From a checkpoint of a small transformer trained on Wikipedia.
Architecture: RMSNorm before each block, local attention windows, capped logits.
Each number is 128 + 32 x the weight over its row's rms, rounded and kept within 0 to 255. Layers, rows and columns count from 0. Numbers have three digits each. The size before them is the row's rms in percent of the matrix's.

# up: layer 6 MLP up, 256x64, rms 0.0845, rows 51-150, columns 0-63
# down: layer 6 MLP down (transposed), 256x64, rms 0.0844, rows 51-150, columns 0-63
up51 090:173129087139104126190156146092114127139124143123134147195114122085114106158131095173122156078087113164125086128181143152120145214067117107114099157162083058109163178131101145130131118148157081
down51 093:120142147070165108118106067173135193130107187147223138108107141093122185137157114101056146097133136133115134112102096092126158081108142140147105120142164187166120120125167147130139179086105115
up52 103:183110116071141134116145082115100155129086145137133128157107117116123111131153163107125121175048117081070116140192147094167089154147092174100098128171147093116105220101068144126151138148148144
down52 101:103125165171146171081107181136133149097132117166154177127168197128098152148120113119156106124134161162128062070132156208095108152101122140167179129147149136173117154137179147145109100069103089
up53 105:158126144129083120131103130147147098103110126098103162180118128134133097118138078177126129089096160160082141068125090109152042112110088090063184110110087131150088175184165130081108140143091158
down53 100:089130130100107154141172125150140121159024166124129108145124118140195126124123177189159108166053118120158103149101119146095081197147130069164135143121129064165124128140114093155124138102137151
up54 100:186186099175111121080079096079116109110129136057086149102118108088150140190123145140069115070136124131136126087158151116118119123109175063149116145110125066175104148137095140181112126145157112
down54 096:139173167087138108120095186080136096133114101183212099179148112179121216108137169130164136124127094156104162152111134131119131112131126142084114140176139087110121105082138089118099108195136104
up55 101:107172156128135158142101184174124071154152082110145170107103114138139116123097083154121128066087131066116128091104163107166079137144070072113100118137117151218126104118065117118135117104129093
down55 105:160111141144143113162048116179112162145150145118099168101163088088118120105155162133112121171162110044177192120103099094149094105107165110137149148122173107158144116131157139143156156058074104
up56 089:110098160104086122134104129061093075168161147141156109076200173121162170095160084113148119116139110123126151081152124144143173157095154165110082109163099177131157168095098132123153119100088197
down56 092:112176128188136129138174091128106149130198132149126113175161081121126150106086179151096152139080160107141178138144119124075090092182176100076112088128132077052129099153145129105112119154163136
up57 092:106132140148000192097127130166143076136183176091116119081116081119139141087149152125164150147133158122127142100133133119139103140092121109097140145154131166112103113127130144135134148103074206
down57 094:128183170086131136129139134165120182135139142137175076131171166155135147084159126126090152126162087159083117057116149070130101066187118118101123088141109058155153102161115119078146092133161129
up58 084:111196156104119101113128089103144151124113125198137068130124093050131138177111144145166087078148161169131115103136113181125126111106159106118164154176151151097128068132090166152196108142128173
down58 092:167135157106100139118179096150126123093158151059186115111168157131105126129130159089164218148129081153138108172192118141166142127109133113099125142157137126087124203117081087088091147174115138
up59 111:116050129175141114179115138126116125076137083204117088106140119209110105134102118104072104098155115162120165171104139109119106060098168144109127075095082115157142118101098137150172139146147108
down59 114:132099163067086125169109159147156166144135122192162115072151088177163142146156109132181083120122099061155171125125085164138140126111128134112093101149138135163151124197124164135152157096151203
up60 089:109076138088154166078138145140120175135122187186146116134103074080117100137100093097160148104141163124150121164135185159086138184137155177112131132148132075135153111150070077193141136100108084
down60 099:103116124110161156143117122079175101060101089198112167089167124201115131130115168152081139095098120090136113117173107135086104162157085149078064127156112115078109129148119172091128107159098148
up61 110:149120121119127051094152132179142117089126118158082106155142092104162091122144083104141077051114091085132077062114127142089126100133098108176137139148156059150111160124120156108141156192103151
down61 107:131123135190106177078160098060168157127121119140173136066141105136101156138078152121108110114122136093145156170118128101058082132127182133079085084167154130100178085111177131136133105122090164
up62 102:178155139101133080140114125188097082114169133093130093132154118165164175138098179141110176139129113112142102083071122163136131118012091145157089057106098120099132129139132145100133123103156138
down62 102:115122127176118167159162165132116197129218145143120204104157132119119103072088118124140152110135142114088106140101153081071086115153136121125157090090123095102104093088100066102082124169121141
up63 097:148159043151146153125104116132065146144116162116174111110146180138165144132156183062158219121121113142106172095120094172136117088084134142135090076097141141109070126087120122135151127134101111
down63 102:142087182138129074113131113073184095092156081098067065115116156112131133161103094118116116071081153121133085150133175146158142175126126142181120142157083085090177121114125132059113109111135132
up64 104:128142101161122166097167125123191176154121108126152155062130127137163090138114121106104133149117132161084111055158076167136135134057149139144103117147144109149098140174136090197109197110199126
down64 107:168093098115182142104140117135093124132131110175093226143141146093101159113138138107162146131138123160147127121133104139161174079093134134144208091088113167061159123067113144142175102132154074
up65 101:155126126138157149131171170099106173151116162111053161150092191161165104106110178143113099071079163158104127095077147120117122142155143086124115141151163121202152109109064106156124067147138124
down65 093:129122084152101090159086192124187117117138122150134116119162103109114088112179154103191130147100172077136098195129152150107119130090169076144090148103185117100067135137064088119119087121110142
up66 103:119056118116188166128145163101145129139050085131105053119081158120145140087090134182102145134083156134144163130132084065129111184084098129103151106129125116087141078146138132128079113156158143
down66 106:114108193120178121098119145157161141162129128175130102119089144177165129048129124180129088102103084100164142110098071140092170076173128155154111205127133172139139151153120147099123112126082088
up67 095:141098137158088098145191130183076149145097130130155097132099135160114180107096098136169059101118136151044106105182117138063172140118072115143154155111094141103133111087135118151138133181121172
down67 109:144141188156123068120061176099128109078084163132157140098162144122103148158130138072175165127124114099153130175107075062142126180089105095129133155125135131072168160107188153124162090125133136
up68 100:107133103072070113109160110122142167172204190090115098149132145116163126183147136157098152126066138115125132123101153125125114134085182120107090108074138155153171109066105145086098107080099171
down68 102:155139106102136062094140208132088109133183138147122133118144083173139141146162177106141084126142097139124120079105137154098142150126143161139151129113076199170115126168137077097090088148144213
up69 102:120169113102130081131132100113124068088125150109107103111054120128091127177099167157093134088102089126110176158128167109094129198163177084186160136137132200114091119167089137138153114151130086
down69 103:108056174117168155138101145164198118146080142191141131154169089125194104117090134125129109124171086125154139077098115146141171136158145176106156150129072126164144109123081154167098141192125135
up70 105:103138149181144149122193097131113076133197163149108110113136133115157118125103115121138142130102056118094167093119154103105127160183134153188136145176211132179074122120129160163104128185143166
down70 108:187102145127129080133143075123116175117184104097150130145105109158093140086130157058082101141165126102128152139129143109085103067114157120140188155084130125185150140165152054157138083077126112
up71 108:128085200123097152136172116128097133166138150175143146139083057157136140165106077101103124104075099113139177147130108134099090056124131104153160162127166155111192110112092065158087111106106130
down71 107:103146179115164108159145121130095147125115173051110106128082153086127106108143114119139128143183122137119088052144190153104101167117156097157198095132089103171082124140091082134150108192140147
up72 101:096127095105138163134176148115124127138138185141074083113050118138154096091087092120144092156179102054113166113098098121134119087205137101149162085109097090112178135124162098129135156171126143
down72 090:156135109176183168132129133114080070076121120119128135169166098135082115133125105182117188186111111138087114141095145071120164070175126128136089116136115119150108100132109147162052082123181097
up73 086:098161139100150111102055153130160096116155017177129134132129125109177133148169088132140146116080133112192149108090153167120131100128111171118143069114117167060142122098124156166154159151151112
down73 089:154094125119128148183187088139136144117119190068149120166123132166097180123067154163138192108124163108100134120188130066140148133116178098157156168086061102157153133152126126159153107137121095
up74 107:182134172126149160157124185160138093077073078163170141142122154092127104142143142122187116088096083200101141131093121092144102153102153089122116105073174096115148160075143120181135139093147150
down74 092:173180141136147068133102115059120120058151073114127184093138122124109113136197133114160130147097121118163158151143143198096103105148143117115130112116164135052078109085128081117107117105114077
up75 095:191126129136149112156111158079111178171097178150111081125150087160078167150158113133137040104183091148093158100131139180134100154079156100114162068118111125133099139131112102158147120099127180
down75 095:158089121103070170159103100179102103135131134058137133148121146146127105056108121085113143167176106130175131184112071067113128112103149109189122142140130096059133097098107177133132123162153094
up76 101:051147104090137156118149093161116156156214124150105105080098143159142139143129131103152150149061089057162143113145146163142144163150144102159137134082149156181096130074164146168159108090128162
down76 110:171147091118152140146157117118147102118226101166179132156122133106093141113166109135095133121126149132137074128137114092105079120133136119121151184113108187205103076124169131139065097069082105
up77 101:123136177172139168121141078131095059105149130172174135119156121142147201097083112080070098122140154126149153062138181159150135113095165082171128153101116066135146103117104086147120146099096152
down77 097:125161117010125101172109090097135156118155123121079184115084118086115107152151112184162142090157112156096164149139145151088125136185107131137156087154146152125130118111102137099143094086198147
up78 093:147195116098134143109127103144150137125117091068147101084111128120105165138108165093158143137143182161122101093156131151183079154109183077177100115157164151116202112147172168150129163147202131
down78 100:136130129118121104144108132116135182088080173204162130123103168149123122155122057137121194118124101145154189154148069162114116066162114146116128117159153141114093118094059086154155156103080167
up79 100:123114155088156102188176091184112139133068144214145104129103168109118095121101131098142038145155105102144102091131118082118139093132141162104130128085131128123104119207117143100160092113108085
down79 099:096130130170143168126135131105118153188149120106132145118204150169200126057111111139123122142107156138081092137176168121196097123099128111177111139061122100080082128096140137148127103080074121
up80 100:108132111134079133133052169107087160093134127120104163065124177113091173147116200055099120134115081132101120159130149074120135073145098117115157128139184162149102143132109162094134149100064115
down80 088:194119152152139150111199108169125108157178134115113106182127140105110145147114159181117112153115175188093158136081119155132157122197072170080141165134127125121139128150175145182148059107109121
up81 099:043114174103153127068141079178122120140130149135135149124107156069161121128183151175109106128138170157101169116185102120098122166132119072122059130185071084100118123131165148115149142123153109
down81 115:189142129135167066122130093131167109152119124113134053092129126084151125091110114144122137122135130090120181154123077150112157141138125158089112139129125112062164123135157023196095148070115105
up82 102:122090117138158094113144059126178080110101156154138084146168161135119104171091122147129146110139110179181132137130188069149115108111138127136085138046110154143173109132182132058081146112142169
down82 095:180121081128090113154119116163128073131132146127139140137053121069155102131132185136142064150118156075159131109123106174113133107149142125114118120168180052117099156071085143145177112159125066
up83 105:107093103086094061136115101122156008134137163140136153152121105132107121168134183157095126085131084101143165138097191128068121196188114138123132120129175102127138138129121161107108133146112138
down83 101:111085138139041146177104164103101177112058091143075139122163160150150104123094142125113110185112193141212094123125094131117118186112131119122141152095109177093141136121148143101135161123100094
up84 104:117125087148142082095120123125153117116176128114137079160096121093115142110079121219142097142155114150157180128193133084158149176129095094180109127048156108124089148066082134165103130147130140
down84 113:120118142107110112165070090139079109143105054132148175110154093142099133140167173111131183141153112100099126066109130169059133151112089154121143164126145241108122096140132117158121106110134167
up85 101:109096226077100121135142116126109196168124124125174105129149084120098189118163141118123117097119125121135161112131159194109142124083083127173102175117193097150154163144166166072111128114119103
down85 105:130116117121118121089088181129127110103119163201159116151107158170118104128137098080170076084164118120036136131129129167137136111073109117113097118112106119116158148061132111115152194176137200
up86 105:108147071129132141136146142111150158120122137105144094118109108180176075128166120101122174191123138137181200140144146090125067117096156114199163133144095065151157160112096127137165137171137057
down86 102:198149100115136098171099061138155151135124096127119089140119096130169179096086092125184089102098133100113099112159145138185173107143088073157091127104093074169100131141127122141088076168160147
up87 089:143171154092157082192147054076096126103089145142139091076132082138056123104166151072145133175136150105163120119153169153113186102120115107126123121160161116126169106176095089150136120169139121
down87 104:142137133146145124155072157139157100158048167157132142173199159087089091129161073119141124125101146124090061101164156074074102145141122155092144117149138186078122118142145088104123166139127162
up88 091:102177096080156195146059136056107087163099094122150118139124148088129155146120124139100096113097127170179112120121143087191137129135134145127129031141141109067157127140109088168103126152142118
down88 098:165099193104099072130142128156117137118089188141083139123148134154142135138140117086156139159168131122123164149139057232126101159148106136087160190131129186096147152145107107085122157133085097
up89 096:170118181126133149088118156113165083102167127115036104089030171066142100092122147176179140100096138128156114084108116092138142128117103158091113159135138106084132162145168137123142155129146131
down89 102:106137127113075166157095111092170102167144117177118146146123077196143140169153078121123105111086172108114159158125111082130092162116079081145109122131067128094163074134109136141147057066106146
up90 104:137131194133145116167130122162148190143154128103129166132097101115168113142142169118099158182172070149085106130150125111118144153166147144124173106165145071092139177083156187155139141104188056
down90 106:110094066139098133141073127090176110103099137129098134099165156140089081161101167130190070160101158084118142126116132140130086168097084146125150158096103147164112115167128167156098155197059118
up91 097:116139150165070117146123106151141083138127092155107147135166114174164136106094181141140143164164129100089089151117048095153108122138087056122109132229127125203124095106165122135128113156126144
down91 097:052140149087087146076183176102110155151100082090120162068077186110126136074105140151121116137126172138093134113117142110136117099131183093179093176128169143132099130115142127158169185153120142
up92 103:076126132112141138114087103147162171120128070218107132149116118119075173074108075091113100069140127117101161139143153141143156153150061100149138105079112111156107118117184131131117151070070140
down92 096:177140134142117127133098150111181108134124162142093043120101106078115135164085074103156159170125057058184136150126101143098115093132146141080138102182142138151119110159064106086096135149141124
up93 092:080121157159126124165086119173166178139136115178132148110149133096174072147134147109211148092099115079151100123094135143144183131112138117093081103161195088141139130150107104096156094139097200
down93 089:155138155144109177102148176108148137091122172109167119133076085175164098122171119117119140174163120125145162122174149052128140128161131082113171103135025105084104096096117136119131161117170084
up94 106:129110151111145086149134142110097177103114120125144147147131129146134061193051099100155165130113115116094053181105159091089177112134143163149143133143127070190133130098150128089159146188162087
down94 105:124107144178138112125123145107157158043165158093100137072184161139080114060109092140124110118188094105156144157127123123129135088079157162130090142107168156106090101064134174104105157105108167
up95 109:166130127096076074098105150162072138112101168145066171118081174113130076097122164072113174130117108130138182115117127146061144139095161115142189113115061162093135122139140085121159148158113110
down95 097:110167128078184116155141109135195184125168129120189109162159134124116207140137104204058142152134195157109102088147136091152130094149108106155114152137177093152095099113133153138136135108128149
up96 087:124194123105147109098092115069112201119184101104125097135159100165120124103115186093120123109165171114131172162151194102184132117169145121100131087073140128087089082125149146149106121118160078
down96 098:124080124118129124138103156154152062103068160168098106113123146132139138113152076125146135131085102151123102122108073161145166189037085128155132152174101120176175132153077152108164107124111193
up97 092:120103144148087170151104107154042149124110102122101175113149161065097123145106140156153149167146138143159109125171171124103143155140108195126115146189157155062128211096104144145139141133134191
down97 099:088163169086136167105198116088167131088141145205149095154121071152177142078117168142127146083091114128106122128158133175146075142139122112150132092131072094141125075086099133120117081153146170
up98 092:165143115091138159128087152118085155089080126106108158085139116130112172132161131162135098173109101187170102099135137112092165229173157124111137125144179161198117137137189151134148115119171095
down98 102:104072174149121099142177130104155101045107120130151121143111098136140069076122148145133146094129150032110148150103122053143171113129163145093092183121110086096146126129074134110100141128094109
up99 111:145154119093133071043199098130124106107106155115156125094135115104134189130116158163081081157065072142110097130154143115136129174105097116138145127107156138164078144128158125156171099195176126
down99 111:151133164119156116132049128139105145098182175126106104139173177126062107118098077110126159122147156111128128159154110191125128152089183059144118154166136119087125155122104152047119117130099071
up100 106:087128148151117095142162110114105100134076185115126157140138102046146077107089148174086125101138136138099132159098093098094110182095119182079149143074145117139119114125139154078098174150105049
down100 104:195154103132148083100140070142178146151120098122133174114117134135161101128130138149114133119110128108100205167134126082131117086148113153047179103077122121131188135139061086106070146146157164
up101 101:131119095087075156096150127121144162166135128175169200130133083205125109087177142106133150137177107123071163083147110087075157158135117125133118106129152121184148142076182121077122157095141137
down101 097:178120108095149141051129170096084122097129129140103155130099092090088075152154102124151110128118120124130166109105158143196102156200139153175168063144084123151127095087115190126123138176165138
up102 087:083121095144083162144134111167090109184157114159075140175100128133114108150121154187099083097143076176100097072161098119185145153089121129143139168072094151145104121144098153149113058154162134
down102 090:134143142150148140057128107080136144059124135125132127115175117137132155122133127066112178076157107134134127207121110174046151122138118106088142104141125120081110096096150063081070180123140139
up103 101:118143069160165167124177157129172148102143126101085131150154135147134102104127127105046147122149080108070147108120121056150143176174088172098151180115141079190156160088140150127118118092154139
down103 112:164188093104175086187075099113147123133124190079164162176145126099139135153124058134101103139148195092127108071130101121141123101132170093136128132106140096124141189080161141145160150166141155
up104 100:119110180165150154160139130204191112114088133160127123070102135122144140112111103068140134183129101129128133130110116118210107099082132064119169120123096127158137107128097091141162157154112039
down104 094:092107082136125131128081159122087135111095163096095121164097080090090132104100117125106145127088153109154161151100120043100127120165164139185106131115150143087086085110124161126051163197177128
up105 092:097118131085125110153157115190118099117131121130050126095152169202175086085081144131104153155146174110039125193110108126136164147127131172103176115091089121145128138141165095100142130111115106
down105 103:145166160110150119118115121101156087106255113093162124170145131118093127114187164124151176093163144131157117194134132130131134167166107075143101072148150098160081089127165125127121121143123117
up106 091:140115157168157052107112117118121113121161154165137113139137101092093170105066177111134152113129146127083178119138158114169160086163170142181097086104067159098129074085088086159166125098130166
down106 104:131142086094097149134118094132124097170109082139103130138150195191099112126179132103119064151122153134190079094136133144075115153095099141109122161131158075085154184165092156084070157142104128
up107 121:118094172136153146125202078142175155119102155124091157135114119121090104132139122123123125133125086103079048131139130136075171043090118077139088106140047110177124127104134104117125148109160088
down107 120:151115126067068137142168135084173089158168123146137125111106026115127135127090096079126144087107102164099094156131137085122081137124132117163090129115068078131102078097169176139118132167131155
up108 100:091091105131101142190120107079083065117173092120153087138149159100164139133150105109141146160075140104081175085090078117131106068122103121129133167198101109174140148149177144130164168145151110
down108 107:102130146124145166082120079071154197105182140110125187162140130144118171137137125105075105063116140163135130200147181108134164105148121100148131100128132130083098122159162126098041132140173122
up109 099:114167125124074166110153121150113119118138162108140084104153159111090166138129094127116131072103143177138101132096189180105127109159173115064120140087136124155098127103183171077154196161088196
down109 103:145100156151115135172115142095101143091133097163124198127097083137114091139126128096125136170118112127106153147172076135166137093143140158142128177094076187145182120125130187196106123041077113
up110 143:104113110135093134190148097075115111155128162112166042138110128092152160154095147121168128113119120128118211116089107135114068117088150075144054130071112114142123142073155158105113105113171109
down110 132:158125108142109143136101121138196056071218182090148098148119119068126117096102157146111098116130176128201146137121158152154099162115107128095112150137108159116209121106166146093131122123130099
up111 106:084105118120144080082110094114101129151101098152102109139151108186188090154166139107149200143072143162116128128122122192111110113088142104200155115166121090152173128134121133129168062158168170
down111 096:200093100130141150108098143111082118174102189080135108166061144163082190136157124187119084124118103115087119121112128120154092142149102151060096159121108147117098137146089084180141156106113098
up112 099:152096159127154077134121193144129105142133094087113075096110135127120079093134128137120113157106100145101149126137111131116106132114081106226162099077119132206138166161035162168110126106138135
down112 098:123126124106080174070068113128106142142136121140106102155151103115097196102083145124090111185068146108129136121178127140103082171094117064112092119144148158050125086193128115154140142136084132
up113 109:068075141145100094153169155071131103084120073104120087095131136127124158102087168185091130098080140134125129164119112123117131131177084088140146138143131140179137167093151200149163086195127102
down113 117:137132118181089120099190162192081048153131180151157151169086113151119116145124111097158144110090114154094136101107083148144158162153151150115131121136086140154133094163099173132099078206136161
up114 104:089120128133139120143110077111108080096091151154097151104119142107098129103099065102211093059141116120182145139121109150154180165104113093131121027109141121142063094139122101113147152093118124
down114 102:121124183171152089111141108155102127132104070139136142124122124177078213150148158100154092159145174140110119085067115143154164132148103171133116108088096151089170103127179104056106097074115115
up115 094:139096148103126146130145146160074066141097097141173101092146125128145105102117093123095133146174101166171166118158092083075126112148105100111161139131161137106068111173167151103125159229179091
down115 097:157169130089128110142167118129145189118129144181089151155117095115140146135096162121109092089133113049076101075161140161131067133096123104104143111134056129096121106186203139177144098113107111
up116 089:172044073164115132094128179152091130109106089127122123090104047134119076133092138130135130164127076080091134148135140148087133100132178079087142157130108111119162155064165178160131124149132125
down116 091:108079173120164082125153157118168172099060143128140145169097168149157110178139093103101144115088203126115089139161145122104107110197108145161161113145147110064176148169086137114093127112164151
up117 083:163157095105125134100107178070094137090138142126114156093107118080103071146113177166111169169134098082169127139148114145134109157142189184041085077172148103106150110140122112088174138125127105
down117 095:109134082088092133106169121143177151124076180099147102130192099142123116151134103112163098086122128118068113092105100116137128135099134131191152168160106162121106091196123180191111081153159183
up118 089:104075097137076098065115173087099093139175127112081136144127156116141171152112118108120117081141161162218104102150173175138105075092139099134170123182143165141175148076141116106115124136159133
down118 093:115148085119129125169075143144152143148054131155137148105159047104135119141139156149117135109122097077108143142109087070145165152127087163084077110105123167120122158167062157131209157109085117
up119 100:071114099097118101120129114101112153146138100196153151115102119167144120112119092156109180128102157122177146103130164167062121150149140122197126135063065117094132142062134189122198155150111130
down119 091:115159138152119153087136111184149161139124199126184101156116196161147133152095144103110109156125126126136104095157085116147093175132126102114166087113084142188140187133140040081133121073163130
up120 100:093135180134090164137203123153117140116105191118141138098155165133172118164146145159097193121158199119095121152113140171084145168124102105140108171169097134156150136157073074178105098158103102
down120 097:182134081125168121128104114123064062109105098158115185111101168108118114127120145046134121139101088168112105112143147106201147113086108125147129141118148083093175160154161121056105111127159178
up121 095:143082106113080082088133110121119098178148096115116141130176120089112138050057136117083125092175136122131141041136146114167114111175095174116156105123145157124162126130190117180138147099104168
down121 098:110098125105147101168130126130139097097141111176103110116083136134164117143169181127128097125085146144117159132188117200161110172076141132145091147147060136190144111165023113093136099150146106
up122 097:157127091133157150162070145122098135105092137180136131092118094154115110149086160091195167138137112148135126115127141127076154082133186102143172048181132066155152059113141091111152102154124158
down122 091:140133169098091157126124097133149152138120159111123130202108173062118137083150097160136212170191147143080086176136140151134140090090140081125161179131088144117147167092085087153126129106106143
up123 102:190139103118134102219156093149137142119085174110098170141127105111140098129129110145096193152155131158064162128106168127109133088131149074173145151118080132182140171103087086160089112127138178
down123 106:127119172139162114133084114120100099117138065173139151095038200107160174130180070092122107177124113111126087112132166103129102163099154173140174103155163110097100107135133099126083134145097085
up124 092:156133150115066131056068096119137146066155135069092177110156074134118103113111103132121109151139127146109156108132153148160115123139126150097145188144108122171053100125207130160118128064160126
down124 096:110129109119165157144106175192110095165103158150119130120081159118124121116106120126170121134116129187110125133132136143190169145118092147179107137181115017108124147118103176134151091214156145
up125 088:099139144136154116120172130113155104148112117115198067071110084090135131104115108086134076157136182111138089089168141132145105174169060121060123087088154118103153119122149128164092171157070146
down125 092:159129088139074116136097090097139123150149046124064133068114131134125144115149144153081129127160128118186169128157150158117185075125133132136139140134096157132151212111111115094164055142180107
up126 107:104086148119113093147146113087091075167072174137119111120053123067153094158071079092134128109164184061140186128146146111148134126151161157135135121163134149090116145102145092100077106168143134
down126 107:170151099103078179128143182163131117126115124128133128111161131170103145088148163160151163136134064168130139131140092136144132082119144107184137188097141140169165118131122079217104169127100047
up127 094:114061097153118153103093160143085160091136195105112160177148074117129126131148090208089105113123153164082192118122140136104131201091129104084111133098135093164123178158112141160135120123164118
down127 102:148151132158135138159121126118172110153078147120100107144161182106142125075134143117168115141114192089139159179207150151054122141148147132180131126122134146027132107101134121084148134141192099
up128 098:108074129115155125140159171149142096097099139164118067166105162128114097103066149129079064067100151090086150143137090083158120108164162102067110137157113101131064114084151106141149084150149152
down128 112:080119115105115147139099133096113113077169098174102212135114117165185138124112174122102147096109096176089157149155106144173101142162117147119126139087134190118124047148170097115117204129151130
up129 103:131116138072151098082180122146195154145146180109172118148109139103074171240097104134088120134151122162097128123131138123103185142088174137123188149103137103125159140146162122101111098114111166
down129 104:110113152137119128090102106134151124156130137168110118118154107134113169085165130168167210111141101091104148209125128143060047128163093063119090134149164136104151155152161142123111198146119093
up130 086:125106105163100209137100066124139119136141136117109102129142153110091152075154114139050168201089122149133141144152140085110161141169099079151154142099132129135168126166147119105096174114218108
down130 093:149101141112202121128129180092138122142093144201143150113034104144193136117144114139155093109091084083135112156126119159135165102113145129108112106146094087160061137083100133111111136184077112
up131 095:123153126137200091086156136128084153146088138143139086151164143116157177103068062091114129146115130125110114072195137078118098094092144107080165169099114108075150123086119115123164114153144185
down131 103:147165129127129120163169139157134042088127143191136156094086160155127104205149156096122136116152164072151191154130090140108142136102147110119168168162153058127145128106068133083102120152102134
up132 101:154069157093085144155170071127107145102162072136117145099132134132122138117146113156073085155063103176112149159147106108129189160137135201146175141134105175134119146123210141155175128115131161
down132 101:144117123115115120098163140118153094112226169103098101144158140148136112060111109122136128061149113128063148172132101126067125160128075136116121112141114147181128127074143112118093147199154195
up133 095:148125156138099050130105129124148148158134122095093112156061171173140100096154111136155121129164106064123088085135101093125190087103143129092142037094130093096091087157132178113151143147113102
down133 091:122111117131177170129122194117120063068109176131136169160166115093129148103109182146094121105101105160130151146161199137137123154122079146135134165090153167153192052166105147131139129075138121
up134 100:149122185141153147128118152107115126132162101128095105108164114164138140090092144125102122141183065070096149051136170083078082185121121133144179110127105073163163118139102116112170124164201121
down134 103:106109141126152120159130137163161104134176146154153110140160117066156066058084133099169152106090103172170110128109069157129141117109180111121143151136143126183214082099172097154154109126113169
up135 093:092186152077111170166144101122160116175105131122113186124145133174120141160190127190181128181145114127138120143132162070053096160160132111131138119082131122133097132124118077122119102159068075
down135 088:162098126119114108120123097160124158113137204118132091150163086138092107129123130083091135072124107120098104065085143115132216101135117100139036112135097160112155138145159179128178163135136183
up136 095:069117145137121102133086104142161065056162160111100108115097103121065099145128123197103146124116128162136102146142064083174078123101147140137126136147077134160119153117074060186109140133099136
down136 091:079142134157093159148144121130123119160070123062157139150058079127195133119138104096158076189102132106127128120132167174153111132137169042102140146084164089129123145111135143139127099154123061
up137 105:149133156150134150140206142176139151126191190086099107136150113124132102117131152160097118128138088105110119082102140076094065123076098112093079101122073126113167134056091099108104163114128177
down137 119:150113181161110166139154216141145158160234119149156131165136164169112167125150079134136159122129099143062081164169149136125102154086102169150132157146111142087165148158120125130107090123151140
up138 094:076192061131145071140158129126125141139117136118112162154116132107175169128120136066112125130233144098129139066131134150118110106107142116078177134156086116155072121128169115110190142115159096
down138 093:101158074137123152101147105097165091114117126103162177114143146154060137090117140111116146107083156127096163114104160164139107145134136092198125089143148081134150153127095097198143091028099093
up139 108:094092096145104124163188117141132096151074119037161103107104071144162099104134114168163148135123154144124139172141160124132157154138173104161132081146119102190106147161207160105134115116165076
down139 105:123140132112158179143136148161169100157063079120112102143133126125191112164128134128119149118116128123173079123104096114176166092142167098148125113139124132184173119169226109133085126185199109
up140 095:106173157083110088122154127124100100133133156154133087126155103140103155144162154119207200070130129107156137159092108116067128147135149103121112073108104126100071092186126157101191149155106069
down140 106:148141111166148093157133069095131110154124103100132154096090162091179117090113099146154096135095152157079133093153156125212141113114156190149156142102108147065137121102148096118096094031136111
up141 086:142104073099146091126056160109084167111157077102103076124148207123151098146123189151138083212074096078139126099091137117111126076130136124088152112100111110149101140120115123135104118138093124
down141 087:135155167140117134079167121167136109130149163134152116134134055157186150119129132088144154114148153114080095149125211131152120135114152134180163179169122182159144072050140180100114098134126086
up142 104:087142159178106146145164128066089091149117067191121131110122132128130127104089127191149133170085137103158116095148105088082139155151059145077150130096179136104102090110083149088148111119076160
down142 106:097057158090177079106075125112156140110143120057191111068139118122108133108128120106090151131186149123106084184132136128159183124128108113149135115120134127170149172133204111171131176165121116
up143 106:122083184088150121128151131115110108137092101131103093143146083188143107138136089145057151183066107103188111114062114079113143133138125154147151203135157144098110153171123101099095163091163151
down143 096:077077103133148152105095158080170115142194080134136073130112122068106090176155152148145095154106193148154101131148121147166143146115127142186134078126112081118110073110118156131172109170147072
up144 096:104162111089102165117135072108101146094105126119097111145167108103086148058144134126142108146172116153089153154177183145140090098105100128083155067178088133136154170140090141149169125218115101
down144 094:172093152160152071098110168113129085071124100167111104120127075145076133168139075129177114099088082073203150135109159120109108129136126106149115154110121103073141102078177093149115117097085110
up145 084:142118149129133134124147185125156186099167146205127148148131147077040138088153118125145119074104099174132060189133099187166135071119172089143109123130125124103154099103110137138138117138138174
down145 096:128075120082122128124117094172117088130068140070107081097116089194146096159119119117078132163172129150107131017113143111160166097131112166139119114142093153157171147147132154158167172122146119
up146 099:142156103131079146158143112147107162137115118168176129094067153140188109128158116116208112188100144145148127090098186125098144131174132144133152046116137150118146180075113151119092160112100186
down146 098:034077094089103084098105140123145086097138125154124140146167141128082164104148175110043145108123119110138141159116105126090104174116127101179120180129134190124165123156144142124123133046139113
up147 107:115152122102220084166092132161125177098163152109145081099117140139140107122125103095116096112158114105106106145115131110203105139104064092143167185092200101165120119134068119116161152150113094
down147 108:132148124169042141156165149141157159118114191169122178187123113107125147160116172131080120164114122168147111126081147149113136118115145121103111103167103190089130131197143066193125133122130076
up148 100:135078097127122164186155145118124114102071120079115108142141113096195132118101106104125066126119120171120128122127139112114128130077039142061182170153060134051143161145124131132113160108121135
down148 119:182152118102192123100130146173108153151097145073126123100148147084145105138162078120135078157166184138140117052145203148113132107126154125147183141116146150083137155127180141102090146200148137
up149 083:163172150165104184155132070074146068162133096108152083133175094090121138088146149135164156132086173115093074102159142130127128124086121077148133103097073112158046095107105148126114121153144107
down149 097:103086115139120099120070184170081150079127162124085140098085156141121131125106116122087160133160085090157179150058097143108135090161107144104129159154156170086187154138144125123157207092151141
up150 105:057115154067129181066098134118103105110114138108168176125168095097098111147103128096128138148102149156134090122154118121129124150118168128119141097202109099166154113147198169083191142164077097
down150 100:158121130131106090199157138105163141146099132141082111141133171146183118086114122162153146090099084101158134186134073172136111097133113122105107148146122096096116117148065057132062053151144095